From a checkpoint of a small transformer trained on Wikipedia.
Architecture: RMSNorm before each block, biases, normalized queries and keys.
Training: 1449M tokens, 11055 steps.
Each number is 128 + 24 x the weight over its row's rms, rounded and kept within 0 to 255. Layers, rows and columns count from 0. Numbers have three digits each. The size before them is the row's rms in percent of the matrix's.

# layer 4 MLP down (transposed), 1920x576, rms 0.0434, rows 1659-1683, columns 0-191
106:113127123152102082132163143141155186158149102185142122126111133100115131121160138152063107159168135126128134131140151159149129110159111139114122142175129107112154131167144142085124126159138162147132136129134156135129142130145115109109145170119115122129127153145152109123084114093129099115201127154143128122095170144156170136114154152112123139169138157131144106148080145153130116146129108119156150164132179104137139127123153126205128136072095159137120130103130125139106121142123126172168116144108116127114138152152102111158150116127172134148135111133140134155165091105119125140
099:163125139115097158070157154147071100116119099133099139140129128147105079174128098104118102149106107098097116122114139137103131097161104141107115105088105117148135148118133152130091132094104116149134120110082118133128111155129144092104132138106147132145069161150076104088148145149154164136090175164180147108166123153122167171150116166072118125104134132130163106083106138121084129088100126115120131137152130137155095143150106164162144125168151101126110166144100113129122158121117134094110132137136107133152090122139159144121116167136121109141111111157145123130132123157132143124
104:151137145141137137127079118143115155123101101117111181124128157105113117113119131108137127160117138127137159131143139100155126156141090118122127132155122121126082150108130114098128117139163128176148129129139104097156104135176113114131142079108159139157167133128171132152124118095139107155139088151142144150117152139141158108135135094128115157110149149163106129136155124150183100096142111136124169123171124120147119155137170179105108170128118125153106122097143092129129121162145130142143115147128135143137090120112112103088121162128174108133141128097128130152133132130088124164
097:150114133165149135131116161093168131118137141122118168172117114106148119119141123142101166152107124090139125140149168172120120137154149166111171132121092108102105099155142175111145132132105108136126138115136076106107131098135104112078136146129110138138137112096140121165125124116140124162152141154134119099112129133104131113158111119159127141093121159098142155128113132123101144081145095143145111106102102090109156147177078159165122141132144138094115150111124114152104118101133108131126134145137148122145124161148115153155136144110127116130111176134169157178145121145161149136
102:094110101183134142085138128137133141124134150100143086126149137101147127116133110135136097107115146137134179143145120097159145131106124146112097117123108107115111094086136139154140155144115132112141126121121046093068138101146133132106090118136127122135089121159087128145150149103131126102107124131167090157125170140124102097123179148127140146147173094111109125127140136168176122164128134154134143145136136123141159096119119118114136120145144124137091143138141133120144171140090129127117159089099167124108141094128133133092129159128157135136118094125177118163112114095140096150
089:119157057075116129096112123157132121151105098167140124093139159131127138137135157136120146169098111111127104116069133164127137137082132106141103155113098163109149147120117130149112112137159123124117143145111144142128124150108124141122114142144144135095125110118086117139117109155137131098098126149126163130157122112133098129153142120068145114133150132102119111145148091116119140109109135117116154130149169148151171145109154109133140091099113135081123137136115134146093084129130133116130090114209096172112136165093092095118119125109098098120132141141114121153129123181089100107
103:108147150117124153114121147144140130136120190124138115114142124160152106141117075154120115110110117108163115140111086110109125133103144143147136116136112137099138139076083141138076145132147121142121108170136166123160169149143155100087148200155088124109116096095119140172108111092136106147131144094141108123154081132112134153085157100129099101139174166118121152156154128150142083105103090134134108096152130157149168128150099100133113096138108116120127113109152135142159127094120127169159127134126128110126150109127148187121091136129099165145092150113136117111136165118131103086
101:162117106135096145115165149113141086125109086135104163153143087112116099146105132147129156101140142103120151120115151099176138113103092149134119101191182109138151176155114084118120144125138089126100127177103102156130184143128113128145130159131152160147098091109105100171155121117119154140116131134132089129123076112096118111114162113137129119081150116150155119134114123110108133106108148101133146128147121169098144116137090133090127099119111132125126107110176108120124124148116090106113120105138159107111098118154149166134162209116109143066136106079143110108104129138109122096
101:134154143067136171101122081113108179141120111122124152095135097102140122152129181100139117136147158086140129124146096129132136122121095133138113079106119159138143099135128134082093095128120114161132112132135117147153106179057136135126142099151131137204144154136139159124102090139082140092099093135136094165146133144106125152161101123106104124146161109105117138134129133127153099122166097106131161111146089119163115129132141095143079093185151110134125077178156122115085094115153119172089122116086140129126134116106089111140132150138178098122107107114139125110123130118128131092
095:156139125106098095140135130115168142154102115102146135124137126148139120149133128098127118125161133121125164106150103145121094115149138109104152116135107143163152060168152121136096126112130076101145118137182168164152124161157116132135155160136120105137163150094126140146117155147136084105171115128164147155110120143112101132134105131136124170228134113138178181123134122178122125101103105092117136129130131117124132133153158134109131127166134079149092121158162153125132096144092142123140109129167135147108119101196148133102149137151143131139108151090132145163116156138131127126
107:145102100128143123095094128130136135143156075143109119126149134166118158119121106130104145148164126130183129097161129118113110127136162119096141124121111085120123098113125178134113121084133137077126108105125108145141109115099150158148138124120103162105097079120111122161123149132102092187145121130120150175151068100146137158138135159144136070141120155104137116127136111173158091119103126151162123136125120117088140150119123130114155075114140139135133126160144169138087150146139121137158133106094165100157118149122124122113134183157151139117135130064157092155111109162116115097
098:067131134067164109135112132163178189167161090175106136145110102152094155132131081091103146119121148093135137158141130125109117117117152133102099123078147113108117117091159120119116125140074149119161116177100117123137124155121155131137151098138100181115139077117126130069116123124211091132113088148094121151124096123116091163139162134120108125112134129164093121095109124127128143139100116117144118139124165154118092130137134105119137126116139155111151144111110106116109149066136134150117138149092143139095117115124107144153070142111110125127132158135126121127109129107108144143
105:176131117105141130081142112109108098113115137153116158117112148096114123123123130195145113136149117123138196129138152101186130144089122115115104117106114171126136123164120159127161108170107122148128128110148151111136131124102137145182139094116137117134134115113120164126113112122167076112127157138132171109110141131086121140158173150116130131161098154111134145160159127098165173130124129143107131136101158100161141128154128102118153126126120130131138145137113141150151154195064150109122122131159111150115126123098124138093147140121118157141165148174096129157102133153113150073
102:067124130086145144145123137064098125153103140133133099129136146115086114126111114140141093148127118122141148083122133174137179120163170149142096115127119117077152142109100099134150104131128098076166120154133134127123129119126137148074114130088114180138152106117102133116166136133131118141109113142116101145130134106137114121162170095109143083165142117142125113133127109156175137202143100131123116120125131141093138154136177111145128114133130126125140175167116124124091144138148093156121129118116124153154145114095164104114101125120189127119140108141084105130104124107099099131
092:134143102150126136154159098134162151135137102152128101121168116055132134134133131080149102176146115103124108103156150111129159122123155145120150127101113062151125092155161197105098110118113139180122154130122113137113129132140126111106147117096135153107125098099168084113123123163091149154122141155118147147153128163099108109143111144170105074149126107153124136181083123155101127161162134112180108115130127122132150122121145119149145108182166154132114181128116084095155117094126124159121129144089171120157135111184120128146153130085106162123136109107116142116124136083149100129
105:131148158203129104178170135085132142162105134117145124142093124139142142131128104119166131120109112133154135137128117159171132136131097135131096121109108155107126143100122071145093168086091126154140098112134109111124112135163084122090124150168172147105134156126146109180122107139112120098148134117116135147143131098128120128160156134150103117125121122099117145109155117135135100168087144095156123146099117097122098140159132110106149133157114127119101087087151170122089134089121170115122166151161129155071126127130110107128111130115149133138101169064114114089114133179162137118
102:134142174073132115139094137120105165133128121139095113158120146109124132111110136114128123166105145127134144115135136165093146104158162148113101115145093090111141149115092096138101113162105147149130179138121127144122141130127166133089071154124162133087091153116152084136162118140147097188129122129124076141101105098142156131142124135135110127176161112122136128130096095134146110128170160128112092102132159125119163107105148108170114180143111128101155168126139119110157125097103145168093097136115152116143093122154114091152089101067150175155083119165128173154096108127086143124
100:129116090144113144115187115114108123144110123114116131106158098126145142135165092146112144199106090101116149139089108102166181164106195099118142082117108138105105102129150128120127130163165177118087115153126144133130148131104127115128086118130130150127155152098155130129122092167121119137151150147113125107151126127145139085115128121097145163129110135112186127127165106120114117080162113110115120137145133129112094120118121137091140138101123080153161113128108096139156144142145138128105118133111155126149119156147104093143141141146130118093106100139114118219130127121112206094
100:121082090109139146143094132128143102128128128119129112134132145109108130150110192117132156160100122107107130146124144098110158140144109129118130147080130102162130121144076113104167138134149086139132113166103077101120127130081169115107145099145126104117100116123062093112139082091132126133133093090143144104155115155137107160158137100174142155172125117110077136112144104135143146128108159135153149153094129122095122079125145115141117110132130093123105110106127107154105163123087095119161127151110105122147136160175116138134148098131113111133109121118136159152132131129110067115
098:154146122113079105176100120115109097106142121121119152137085089134128140113175155118126129131121119126164141131126150121162142154145193147085113131127123100116145152120140121152104101120079131147087110113117150128133148133115100163156148133130124130129141150124141119153098159099127146093114116124109179125119144097143154127142135103129163134178152110125132104117125121104106133145170110098148128097128121098129169148105124121156131122134127143104117135141089137140137172110145091113111079148136156124153094095147125110122148118131164099146115114146145115092146132130120170116
098:115164116077112148061098137137129058087115149149114155134134131128136147117159098128108124108112159134078137141123100122129114147109127109140134119160096179092090146162168124147100146137149137135102167125100138148139083169191127126104141115078085146145130133100103157143112118134070124130156155109115144112128103143158110083115094111154151160165169144125121137126103123150142136132110099123118130132114108143139090166131156105072094153151102130136130114144164135194115119140162116126143121165120145078106095110093070139113103126127122132125141129164117143127131140113144103125
096:166082123173139187155152106157112091129117127155150153142094123081114104101133142122155134118171110141116141104139130144114102124119109141100130133112122101140112108105119138103145137102130132136140124135117134147120134160178096141133109087113113094161121111118142156093147092131134130147126116098141088108117137126141105114114115099143133164134115096144127126125127122143101113093156094143134136136142130136122135135123107129081147184120103149149107151154091130137147120136116105143138169128117122157128122122136138121110099099124125126133124136167191088139097114120132144135
100:154135089116110139052143155120127179155107146129118101146123100103126118120135118156086149175144140133133163128152160079148141145101124125083114176144100131131139151122169145154093173152107120111112099130109176176100119123133117123148088138145152135123146158136133134101154159132146122109132113142118157107116097123156175087150132119132121124130113112128146123115116166120153188153147134136091112102156147149109150108150111157127109115146125100131151137119113136136095092140140127122107127185112116151125127153111116102117109165155165156075084101137111086131129107168116120093
101:117097148083126119082132159109118130100128113138116058107151102141119096080135150118128130149072150135120116084147085131116104127128143126102151155148122109145122054150063141139151129160099147151180099124122130168098146128129143149137089104138121116124151100099151173131164121099179113093117100157123119128099117139131123106132146114096113103142111106151122097133114156139137114134170116125138092113140133135095141126152127113101100099144130119160141105143175151145112105119119095126135145107071157143095132147146127113133145120132168086120146134152162134150112072119102098113
108:102154182156142131144146135122107132108154110146168142110148134108135139104106116090137126139160149052123118161106121134125156126120130094121110122162129142139137132155106135146144140133125163133140155150146103135118157094098156134138138111138090148165129126110144131161104128109148116132146121111141109139119130161108143109110129120130076141149164097119117133156102091147117102126138138085137143089132142129119114139126131103102063127159114103141157159095161099123125161138106122141111134142137127129127128092138122140186133154136101119153184106119128116150132145131090118151
# layer 4 MLP gate, 1920x576, rms 0.045, rows 1660-1683, columns 0-191
098:066106118151126109121118120077181097105136146085125135075099115105150160152167112150138127132144107147179119112129092127154119124118163123096135123128136174146130113138165126119116104106147085130150142133172116105044104101125140136155119088140157117105138102118123153114128102082100125136127123104118110136139105083078101145119112130135133104143144142139101123117103142161129192157125125108128161140138133171132130128135161116148143109126136160158121099133122146160161110124138124133121099142114139156125167129181126101114097111093119146121129162142127123119126120171120161157
101:082106099145140139117125127124150112104095127162105176131138137124155142130103135126132121101113133125155156101134118151104179155119166125160150127126135161179150138095148151112125165171132135162146126112142121134142156140138150120085126120117162125107147098109126114138095107121131135114114192163100085138130140122121125162143151150158112124084144133150079166117134147093112138139139162125121135112143139126116136116148154130123116124111093095103124171105129103136133176116130148120107147150141137124121126097105112159111147138160138158118118074107117109105099173104105117134
096:153149108129117145154152080164153139108150107110140113108154131130156128093067176106166139132143153126182135091107114130090139164137106094116130125171152081161132151111125138144109159168111122108128192133133106113113126127132110129160085144107120122082110152126134123110164131106116114124120153147103140157126160146104145145124128093143131117119138110134167152130146091140107104138146180192062139119128106166125133106118151138114118125127124150142147118154111161166153131127118132155142120165075131150092133099122121103115141158110139149144123091145110134145148122175116151144
101:144137104123102102139122104150125149091127161137132140149147117080128156132161154124114166136156152131167143115134101156112126140163146163144136126115134133143142092097151128113129139153131084115128115172135145153078123134104139096101123115119147174050087123126150117122134095139096084103173172118132152068147149090112158126120114070073141151107128128161160135135137126116114095134106150132158131120136126120147140122123085118227098095117121155125184141080120119142160123131147141104108147101111173121102081185087127080129110156110128152137084122142145099113114163175125154087
104:138150164114144176083117090131141115118129104131123108132132104100175137187151172133107118149154130136131109108128140156159100100153122114131125134149100115146138128136145159106121119132103106093124094150113087079126111131072161111127087155105114179107135113131094149136121114104103151079090106116098154151130102098123142103090121098125115153166100124110135118089161145128140128095116114146178177191133104110150161145127147149164137132135146125131135108103133108147128146148105142161116099110109089130170121120121102130152109127108132143131152114102164224141094162138170123114
110:110148147148159147169138107121126149072166122091132138167157149072169105159157142105157146154146119140139120102094110104087139162123087097090144121123160148136179109119146103089149158136105124136103103155188143108168136127147135127183076126129134116137182120141130125114137087090160106140112181111082145127122162100152148200060125119168103157118169169140123073111125112152118152115124126116146081124136169113108150087168117101160129141120131126126151129127151128159155101096111114149151140109143111101135150134101130117131160162149135158150169108141089137141114086129122117108
100:148131133124122145143133141095151133115119109124126116136153154140101138134110174131154141137118151124137114159092134109119142109133083103126117172143110108113135161130112109137116086118093149135141139107170123054144123131111133134111110145115147139091122087134120101098116192118162127111084061136133111117097139109116121146172127124173134114133080167114172129120150141163092133142107138154103096140110105140133134127120095137143114136139116135164103121110125125145111136121140140152104172144126123156127102127158142112143112057172099146129121126143138136105151105139071124116
098:114154116156117121145141154114159117139090111078097117126150141133131102132127150151186124088072098120125113115131097136135056153139118115099163096157134127141102120188130137150145136121145109163158090139121128122122154106106101110124127120145127123097165119161106109164107122099139121161143149121134151120047130141102125152124153148132157123119150119146106156118143137129149116149075100100173116156119130156122134107105158208064145097091138103089145149128119105163157100104138191085125174124147090161155159126138142139133153130149127146125137135117160094108146133140157132112
099:142116197140149096119134104140149134130140109112159130151125119129138128159148137100154122106077126137133129131128096130147090153139113128166116123103138141118163092125147153135086159154134125113131137172146109136135167101147108100131166143130161156110135156141173150128147177094136135090106128148145150130129137142152124122157070170211150096119145137088121137179141132111129143123165105170128123139154122104138122111146149124122147095145082124144120140097115134150121139128114131144123110141125089117108106169117137111142148159156138137134144170126131128136113121151130135106
104:110128128124105112113118092128131128100110124163142142126089125131139169160119122132092081108131072129156129147136089143100157098132095114132138165101118114127145138110143123111128128189100157099145134141130087129109133122096135101150116158183128132117140174118122129146117119090077095134132174136107130135122104095122118123170165130141117133120120127123089143141159142157120149168121102135161146151132129119109115101103140137134147091146174135163138144127118120144127133118127114164155120081135093114134099137150142125148154118144086099131148138154115172094129179121139143160
095:159109127142127131144116132142130130120181145130094140145111103120151125088133190148148080151131153127171145113129108095117100158118094199147139085135127124136148147156135140146139148086150138157141112145132087120111071139145120138132103122101116139117130172154150118172134173118103150134178110083099117104136173132089167114143134143141173092122118171118148132144168142111137083134114142136141138146134124088156158091159132137145129123147167111130120151107095071105143086168123159137157162120119155164168137135167122082098153146150139114116129132063122118112142131103147107128
103:117151144156120121135111165160125135145145137141114129132114151079145108105118100117112141123160129187151162152122128160143129127163110112087159132122133135098115161099149077153110115145109091151150104152120093092124102100079120182141121170117136128156156129137125104153155129144113132137155129128134104137148119102143156152113066161092137087151125111101109148094085102148150128171095110090161170114123141140114107100142147155121079120148166128117103173094142153124166146162139130181105131122149133131114104146148153110154176121166122112105098135107159099130148158114092131112
101:150109132145130108098134153138102113140173106080123115097116139131109148120157128107110081095157095146134081156131113141141113090147114116089091152116129138135169101133148132106151114122134097143097127090154157081104122147111168079178119178110129115136131132151143164179139154101103085090114146122146143096081112092126158112109155148112104159163126111123119111132131161135149144155125133104142130133137131132103116127119149177127109128125134101105178158165136147140157066140159132098161132112124133113126124145116130085130140128119164147095092116130078136150117185129121128098
100:108127151124130119126135158135116110147088159099141106136095123190086153133139113136136123081129152107137110164119117123134123166141152103106110186122134128155106150105118122135165137122165123130152100090122170121172088122146140120158107109128121091133132109155095154088083119089132117128121142065160074123093077145149142157146141090111147172098132165100127115078169118108137177133092114158116128150144160151129091131141132132104169068125116111152155090145144119119093127166112125121119177097136123116094126113088138166077103111141104118134142135137140111123117109138088152157
101:074071093125163127143141162117109108139121153103110146159119120109145091148097131147163123125129139162109133096121115128109148159114121102129123155153110166146095129068120138133157102125144109135131133142111158129087179081132128112121137125152121137101141137133144156117148098131140134136072124141116061076156133117137147095107081112137137153106135127167155148095099094124084119113146155140143098114123124150131106127106140163116160108128123137162160087151109124134147142144115173090105112163118119093129158116159143138099100089100128120101117141147115057121123139118119094131
100:119117108157164136130156113115162129152124144119147138171118097136152141114154153139120121147149109119134151148113140104114120127118125100101111104113094177174148100123107094089157079136139122093133110104165135141120183131133107092147160134169097082144137119140104107158134142128196106153116131146116134162136116174082141125099136101155150163104112109133121136093137138120134150140136099089108153150128128136136084143134117127126127078113084128100111118143116128113132147123174125083133140154136142144122128109100090134117146115154201106140141119100109138105119124134110122160
099:139156113122124155106147089120100159114113131168130142120095169143137198119134137118094134098149124141143132140164162160126064100125146162145149108168158083173132109108143143155095123089118132165110144123111119074144119125144126158139106144181130125123133133162120093151120137105117132117118113104110175122132137069130096114133127062124144134157122112124117158163138110147114140122125120172072066115152131107134154131142170151194127131177119109050136076137114134117159128088173130171144097109144075168152136139126147122145122160121142147138109130143104148140126081119129194101
103:105155162147143160141161148119147107084141111149111116138103148132166126143112132163145111138133133130150108117108107135130120092079135113126120098166148132104150113161103093161143141130114079127117121139138137081127080118100159091132147140126160152108119150158178124099114110125136094123137134113078102119144142127088167108111108154123138150137145107117143114141162135130094141157117136127101131117072112147129150124079151111090159124071108102163130082168197132143154107127161151187150149097104070141075114108152155078136114083118136126084154144155129138129144149119103207151
100:124158128142147147086143140130118077149187114142111072133116065096118114117109143140134142116132078091149141107154145121121105099157121089134171123138124077112112127135128106102114128121119133113098123139096135078114114097155137129199118130141113102160137136131092105127122078114185148119109114170122177139154140081109138160085074123145150126156174160120134104118110109131097130135110142132138086112129117153102090131117168104096075136124132137173089151154138079142141114154101150077133090129152107124126161098101143124087132126109154148183105143090101146139147204121128146065
083:121092129126118093148170113138161146138166111116078157146079146134102134152105130129158142170132137157087146089104119149091105104139111144159127136175134102130199132192157129106116112145165100098154123123152156168079147088104093094137130140126117126095204167173076128159114142149167146167108144143164147153135170094119123138147155136131120118143084115137146152133162112079137132104118148111135139152129096100111128126132137151121132106095144126117124111117155103133153127144176080126138155133078144130153097168141108149165108114152135174153148109090100146127162120124156126102
106:143154119141116141169117123115138094121129125134183177175078114118113100154131152121100150100160105127118140126122113111136098162112144139124100169140174124160159166099136103150133100136131112092169102138128139112103143152176119167158131154109114139124139128140068132105123128129120145099109119133124104189134095135116154115104122125104160138134097140118115158086158097110083096139149105165120120119149124131111138146150083111154127134131140141156133145118146113165122127079102125140105148131104129132078116134108119125103157114151113189113147144112118126131085149134181159146
096:132115174140146127155149154144116114120168112072120117142126164144178125143123123115153133181183122111113143115158154146091128133116128147110094145134122117108093129158101105113110082084150108156200137146163132129161161097135112113144157159120127126152151118143149123129110180112121105124149132104113079149169116122093116113129162074153149139183079138160154104153110117155155091103119133137114129120128136100142123117135131139141125088114103138118136140115142088105151145105109136129152139121117130142158161150107125114105119082120116105136157139142180104160177115129108151096
101:153123102144101132171107158076138104125148160108135104136112124145106087167110116172159115087107142099145116123151125170133086097116127126084126163164109131102151111084110146164109103122136117109167130132152136135158148115123125137115101156136109145130162128124119140118121132112118127123111129120147119134129141073133179130135100128154074130173124106133134117137147118125108131103148160112139136114112141124139123095092146150150148087109169150144105142149126116122135180115135151131118161136120143115092125115138143110131124090096129138144178120118102138159138137137117133122
103:115153115152107130137154173079132114132135124142097172088120097114122157173160124180143149115083166165179125128127128121138135097109137195148142173106106141144177101127143167092132137091138123149140151143114156144172101129124127132112122161134156144098184130145094115125160178142109148129105159164142124145112127135136088171118154149152162116178078101143120120116136117146162144144087093131091174162182100132119137116134105157091146134136147141126092103091113130177114108162158143105125088101084068148155141127124155112112110122126161117115110122117121150107162103151141122128
# layer 4 MLP up, 1920x576, rms 0.0449, rows 1660-1683, columns 0-191
097:150141150121177136149115117124117126141135114102142159101117115121162119111127129106128135130134106102159128081097144108162077128172128128146160146119141108181127173126131146139170111102124121131133125158082133109148147164121102161144133100134104141114141134157129115111124097122131128108161124141129140112107112116128120098116111112139100152119141120134101112145130126141117120139134121150127080127144121133114171133115149149120121125104115124151125116088141120120124142111113143129104138153119150149151157147128138115146134117095115163129130136085116182135123124140191119129
104:120131117123101151116149139163115159128136110138108092121164176163105143106103146106142151102150117128080133128124087107126128071095100110136144135146105111143137119155147131152129186132138124132141164145103128120159158182152138111124126118149114113124116134144167101138107138147136107121145107084137172152141161088104145162160107157132118123131082136107154135110155114126096177136083145113131124119124128144129117133113107150126048131168167114100101115144124119089085152112096130100099094127162117148129144149110168094137099086153126145098114141131124136114111130171111117105
095:126144104162118129142083170139122128127105126128100108144123132134096136142106105085124063145090136108147127122160112099102146182062160129132108125113159143143121170179174101139121109118130133166151115148083103162100130192110098131143076142105113103122105163094072127155117145107069162151155117127104073131111131096159164150102105112122123094142163113103121125150136085141146135141138102122159105093113150127129158143115132134126165173141136129137117135152135135159130127170125171153125121108137080142161121130160141097098133159111118149151130152138168110143118144135100122069
100:129142096146149137097131128081111128137117122091121155158137153107102129102152139158121150128159169120107173141095128139119162147135123157118188134158143119144130139133133107153115171157086110108080148129153117132129124133126104108129164084087110137077066122124152117157134165096103070128149119108135151114134097150104109129141130108147124136130102113122101074136113120165131097104116112108180122164115111119106130079131143128113109079099112116118119136115130141133151181137134156133095111121072106122147090136154108110138159124071149140112116160126125124118081142082112124129
104:152132101132135143139119130146132152115100117140163106122153107148095107173140162104118154144088138094164140113136165136122143109114112104172151096120123148124120142149129097106095143137117130096100144144114117136146093129152089111075138125104144112146131119131115106081136155107130107125166091135173110129150095140118129137136116148131159129127101124106140150108173118127117137122140139147077141095126143091166112114143093150151123096092167158152124155103125136117096098123143112168129139136115106155124108140136132122093131104141136117113125145142135109134122168140118066109
102:116164120113135120115123136188121168088105082138124113110164106130123147119137107112087100154066168130152133127150099134100128142119122173139143114141111164136133157138101111149095145153182168111102158093162142150169137158095125118169124085166146155095145099150102168143107127135117128073159161090105091165150140143142099129145140153118108107134084117125151142139113123149126152128132124192132171098110102118164114114156155089073140169128116113143155109103123107154138110137101150107117142104116150117141148141160154151134140138140095120109129090099125144110133150099136095084
099:111109120137138119121159187139072110119120144171110157144125083123117118127070156107155166119121162100127080134110079133144120106109133130129080127132112149138135095121116111152146145158129142142130118137136134144090156133101138160114116119127151156151110109120142109132132108145203132149126127118125122164127149114117153131119147137153153122081143141113129159114125172127115125144157119126134119113154136161115141101103122117075127110099135146153123119132123092146129098111119133103104141109145140104103109137097137145072101149096124153116091114149156113107148134124107189130
099:160172064140165175158124078110122116120104139136094120107168149139073101106141111167141154117122125126131151120132123132149177128180143157101139097133187118149110130115144156130123109150146148151141124108094111138093119155159134131085172146134124098097127115130120132141116152138165111139117124152142122088137153175114094105132119161087119134143151082155147145144118144121131135143151138168101093170125121103142092129108129156123154132092121125118153145150133118136140144165084082096119111160098134084141127136146153119109104116159074140160132111128102146143131132121168118143
096:143136108108132138139098113100110114125098098121129154116152137141098120152171137143110070142128136118129102139141131152124136147149147136146129153130126113141121170159131117115152171121129157147153124120090121150149155187104136110157121143159120124116107127117141119154153138158102138157126121122123107168140147108128117105161160145118109106052141163115128118118113123147164102154115140097117126122136123097153142126140088101125089134113078184118149144153123105154108126163122106141113112103119151122125132119156150118155166118100086156176103141140101124116142120117135082146
106:131126132145106176197122125135135106131118109150137111113128139128064136110157133126124124129113118112113111105150147098124154152152157159071100156059109108115148114115139151124163142077135163118182133143117125112123104129114105180147209099132095140140101116117149123138105115130128099149131085146123125134077098084125134091134143146129123127104124107125104133162117104129129141163146170134163124103130132130102141119098123083110157104143155118113113119112108142166111104117128142167127127168114100135128141111135074112090118127140133148108135144132146162130132127150135131115
095:178130094130105114079130100136091073123113093159124138149130113103116127168153084104111125174127124123157125113143158171166170127117118140113098142145121141162132144152113135146146117149142123115133178135125134124122151162158125172180127110184132135176096140136165138143123129098105121118077163089129139071156113120149089130137137149126100133134154151139123118185125113190077145126151146109197116111120144113123170121102123152105074144068133104150119181160126133128152129161101103102158149113168127135150104113106103099080112141118142127123122120109136130140131141142086100112
102:184131101146142159103124110143118123133130164110152091130109094132108112082126132072141112107149112122126149176112150141159144137152131101193121126091092132112137155159133129130122116108133133130114135092137135052153114082132141150121125129125127108130108109134103128120143136101140128152110077125184129127158112135108131104159092106132163106146146195103126142132164111116152115135126131090140160144125156067131168147132153115086170161108144151138142101120110149128130147155151159163135120121136131111140144158113115120145139089138106130160122130121114097152108189134156103074
103:144115118119131098079118104170101122115133146188127126136093131184095116122128100180125091081156152150143121104149122158133118143113124124087158121092108194157121147104119139126099131169137166127102148106102157090111151110122128141179101107139130112111072139124157154111089124102083081104172180142134122090159105102100151159105182102110127171159142144113113083162118067120165125125134078133081118128131147148133131108148124149108132129159112080145178124131113120132108134102123130160138150124123110168155134112109104106116089122103113132137098113107155133089147096130157137098
094:146110140130123128155087157108128099127134073173132087136099131225110089095174142157103166123148138101122157150183070132117158155085127142136090119123163155105128156115089095133188120129124155115087109095104164138127130161111144128136108182136101166171104101129097133123137133117146127101157115138167110140109143132145133171145136117131132144104135161128135130115172127098159096145093121163100164123130124102100118144163116164116113165126149101131172095161163123127149139098128095101117143159114102097137145123124164151120124110165160094119119092147142133122129084128084146168
103:160104113135114139113126119138120120180144125084163136110129151121116151122084142132132151145121115142134147144124166141162156134117046107176110135143086138127120142117132092072119149138108141098169116127095142128150155148107147126181133117146133117107080115160154137094122120127103152094140158152131140132120094150110113172152148141119106124142145119126124157160146127132101133125111122109144162115126132163101073172081118169125115127140132090097142119151106144152121146104133130161154131130138127145118100168120133170098131138129124104148129165132126108077076134149143142171
102:135116160138148139135094145129140146148157160142176137124089118155148112105187167124142107147192176088148121112123127123087163155138132174121165094085169156143090140083111109104144121161169174129128131079136112100106143136106135136094141107133101137120106105142101144144114116146152141135146127134114142109149134135135138125117123165124104147117098136125125124079148109167119115110129138120115136117165142123139135123136158131089135134124161130137106155160108091103116123128140129149126162168190131105113122095108141120157121085087115135139126135149134162100140138159106084149
099:112138138136127132122122185136129073115175124134146139082127138119114135116085162109138156125154116179126137100116148051131122116106118128110112117103155092154161099113106133121120149132111159097141147144140116091118147133122147127112104201156097112158121091147126135112140150111134145107091112109133128164098093121131154117120187096103149127118135124113109164128079129097141126166136115119144163126161145089126125147098114118148122108115119106143107129100128126123098118150117134132144128164149126159137132148106159127118117092136131143121154132075115116102176158141068139118
101:117099120119114143110105164124127103157119119116132071128127122142141138138157149115160130124109098154162123144170129143138125156134123111120126129137104113115156116165133143117119124108154111125102137190092112115113164102124134116176114128110111140119100121159156118162097153119129108147132114106130120122173146107142133154104138071111104122143136117140154095146172125137098166119145134134167129128116121122110117138137170117127130116111112114143099146162094106139132141166116123104143110161122160175136091175117081170108060110153115158131113142132155141119080121140119098094
098:131105166099130171134139114134131116101131151129129099112159140143111137165132135137130120129114122124113122112134128114130142137094100132127169137131078085116133114116132105141148120110209154145135127122144131140111160099091166123127159134121135134090156106106144129138121109102128085088132098107104114099116141145085101076097110155094122131116112100161123131085109077082158122108177137072083093148103137106129150138100141107161160156090134127091149115121149102141131104098150125124132119110084185133114155153077105138127145127130085098107087105149141061208118111136156106124
096:120139124128133125096094122160141118146120079138112141108139148128085185119139130106114124114126151121080107120119150138152137093138109157137108120119131134129136127149106123139109148113095131104120122116106155137165121101164073146183157147151116107165143126151102152119113115115103161140121146142109162147134124133132098142125134103110127119109087099132163119131128121135109138163093152100135152154135129095122148142093123161129098107128075126149100104071141137118162110143135079103153083163129151105113165158080123130185150108146170169155158168118124153113138121104121104107
103:177156162100150135150142128108148133112098128134153162144132118129116129104126122126108104188190145141136129137108161107094135167102187106070136144157131157143126134115123161182148118103101141150124126127146074117108106131135130125126148186179110133164114158137140157094124131118176121117122102127107094116107115106139154149143110154092115170140124112099110107134118114116095163132138177090116124163137146135135120117109151130122124178114128118131133134140131119147125153154099128144126141083076110134131112133127114097087119151141154162065149110119104163110107122141114119116
098:163156131159113136190173124096143138130134073121119129164102117128160143181140148111141108123134153091124148136110084166119071106138145125139083143093087121070143190128141147079129092148108150130190138100102121120116140170126085111163134154139137103130115144135168106127104097119119148116120123146147085098111156171140139123136096107137123121136115124194138103158111160106125142153108118113119179129088131101134150112090139114112172122158162130098167136122105134076144122114085116103124156121162096075084122147123109110174105116124143150106160098159118125123140121147146118103
099:155091141124117113159092133132102124107177113153129132111100086163115154083158145126112158156113131133133162129127120112135139134146140114097114137181126165100152085161119112131137140103108120119109144111104115145139144135120096120101119110121100126170152121117125169163154149141164132127141133136128118129109116143151140092127122118127138121153084091165106149167083120117149103135114132124094094105141091110145126079126129112109094073089133124130099087112167104136142136149105096187114097111130131091132116152118085107163146142131149104115105134168107152119133109169134142150
104:104087149116131112158125169143137167113128170124119132126122094123143144149113152144138149133101115155151070124122128126120146160126099140115173100095156134158144107113143143140186137139111132119178134138138124132144131134095128132154184137145167173138111134087111119139109128145104145142088137134165134159106148128139140160133113136075088099136138119116121089147127173117164157115107111098141144103122148107109158131131109115099108141166069141121156115146164096178121119156128155141173141134139143173119175137136137112126157147120129107136094113118157140154127148164132120166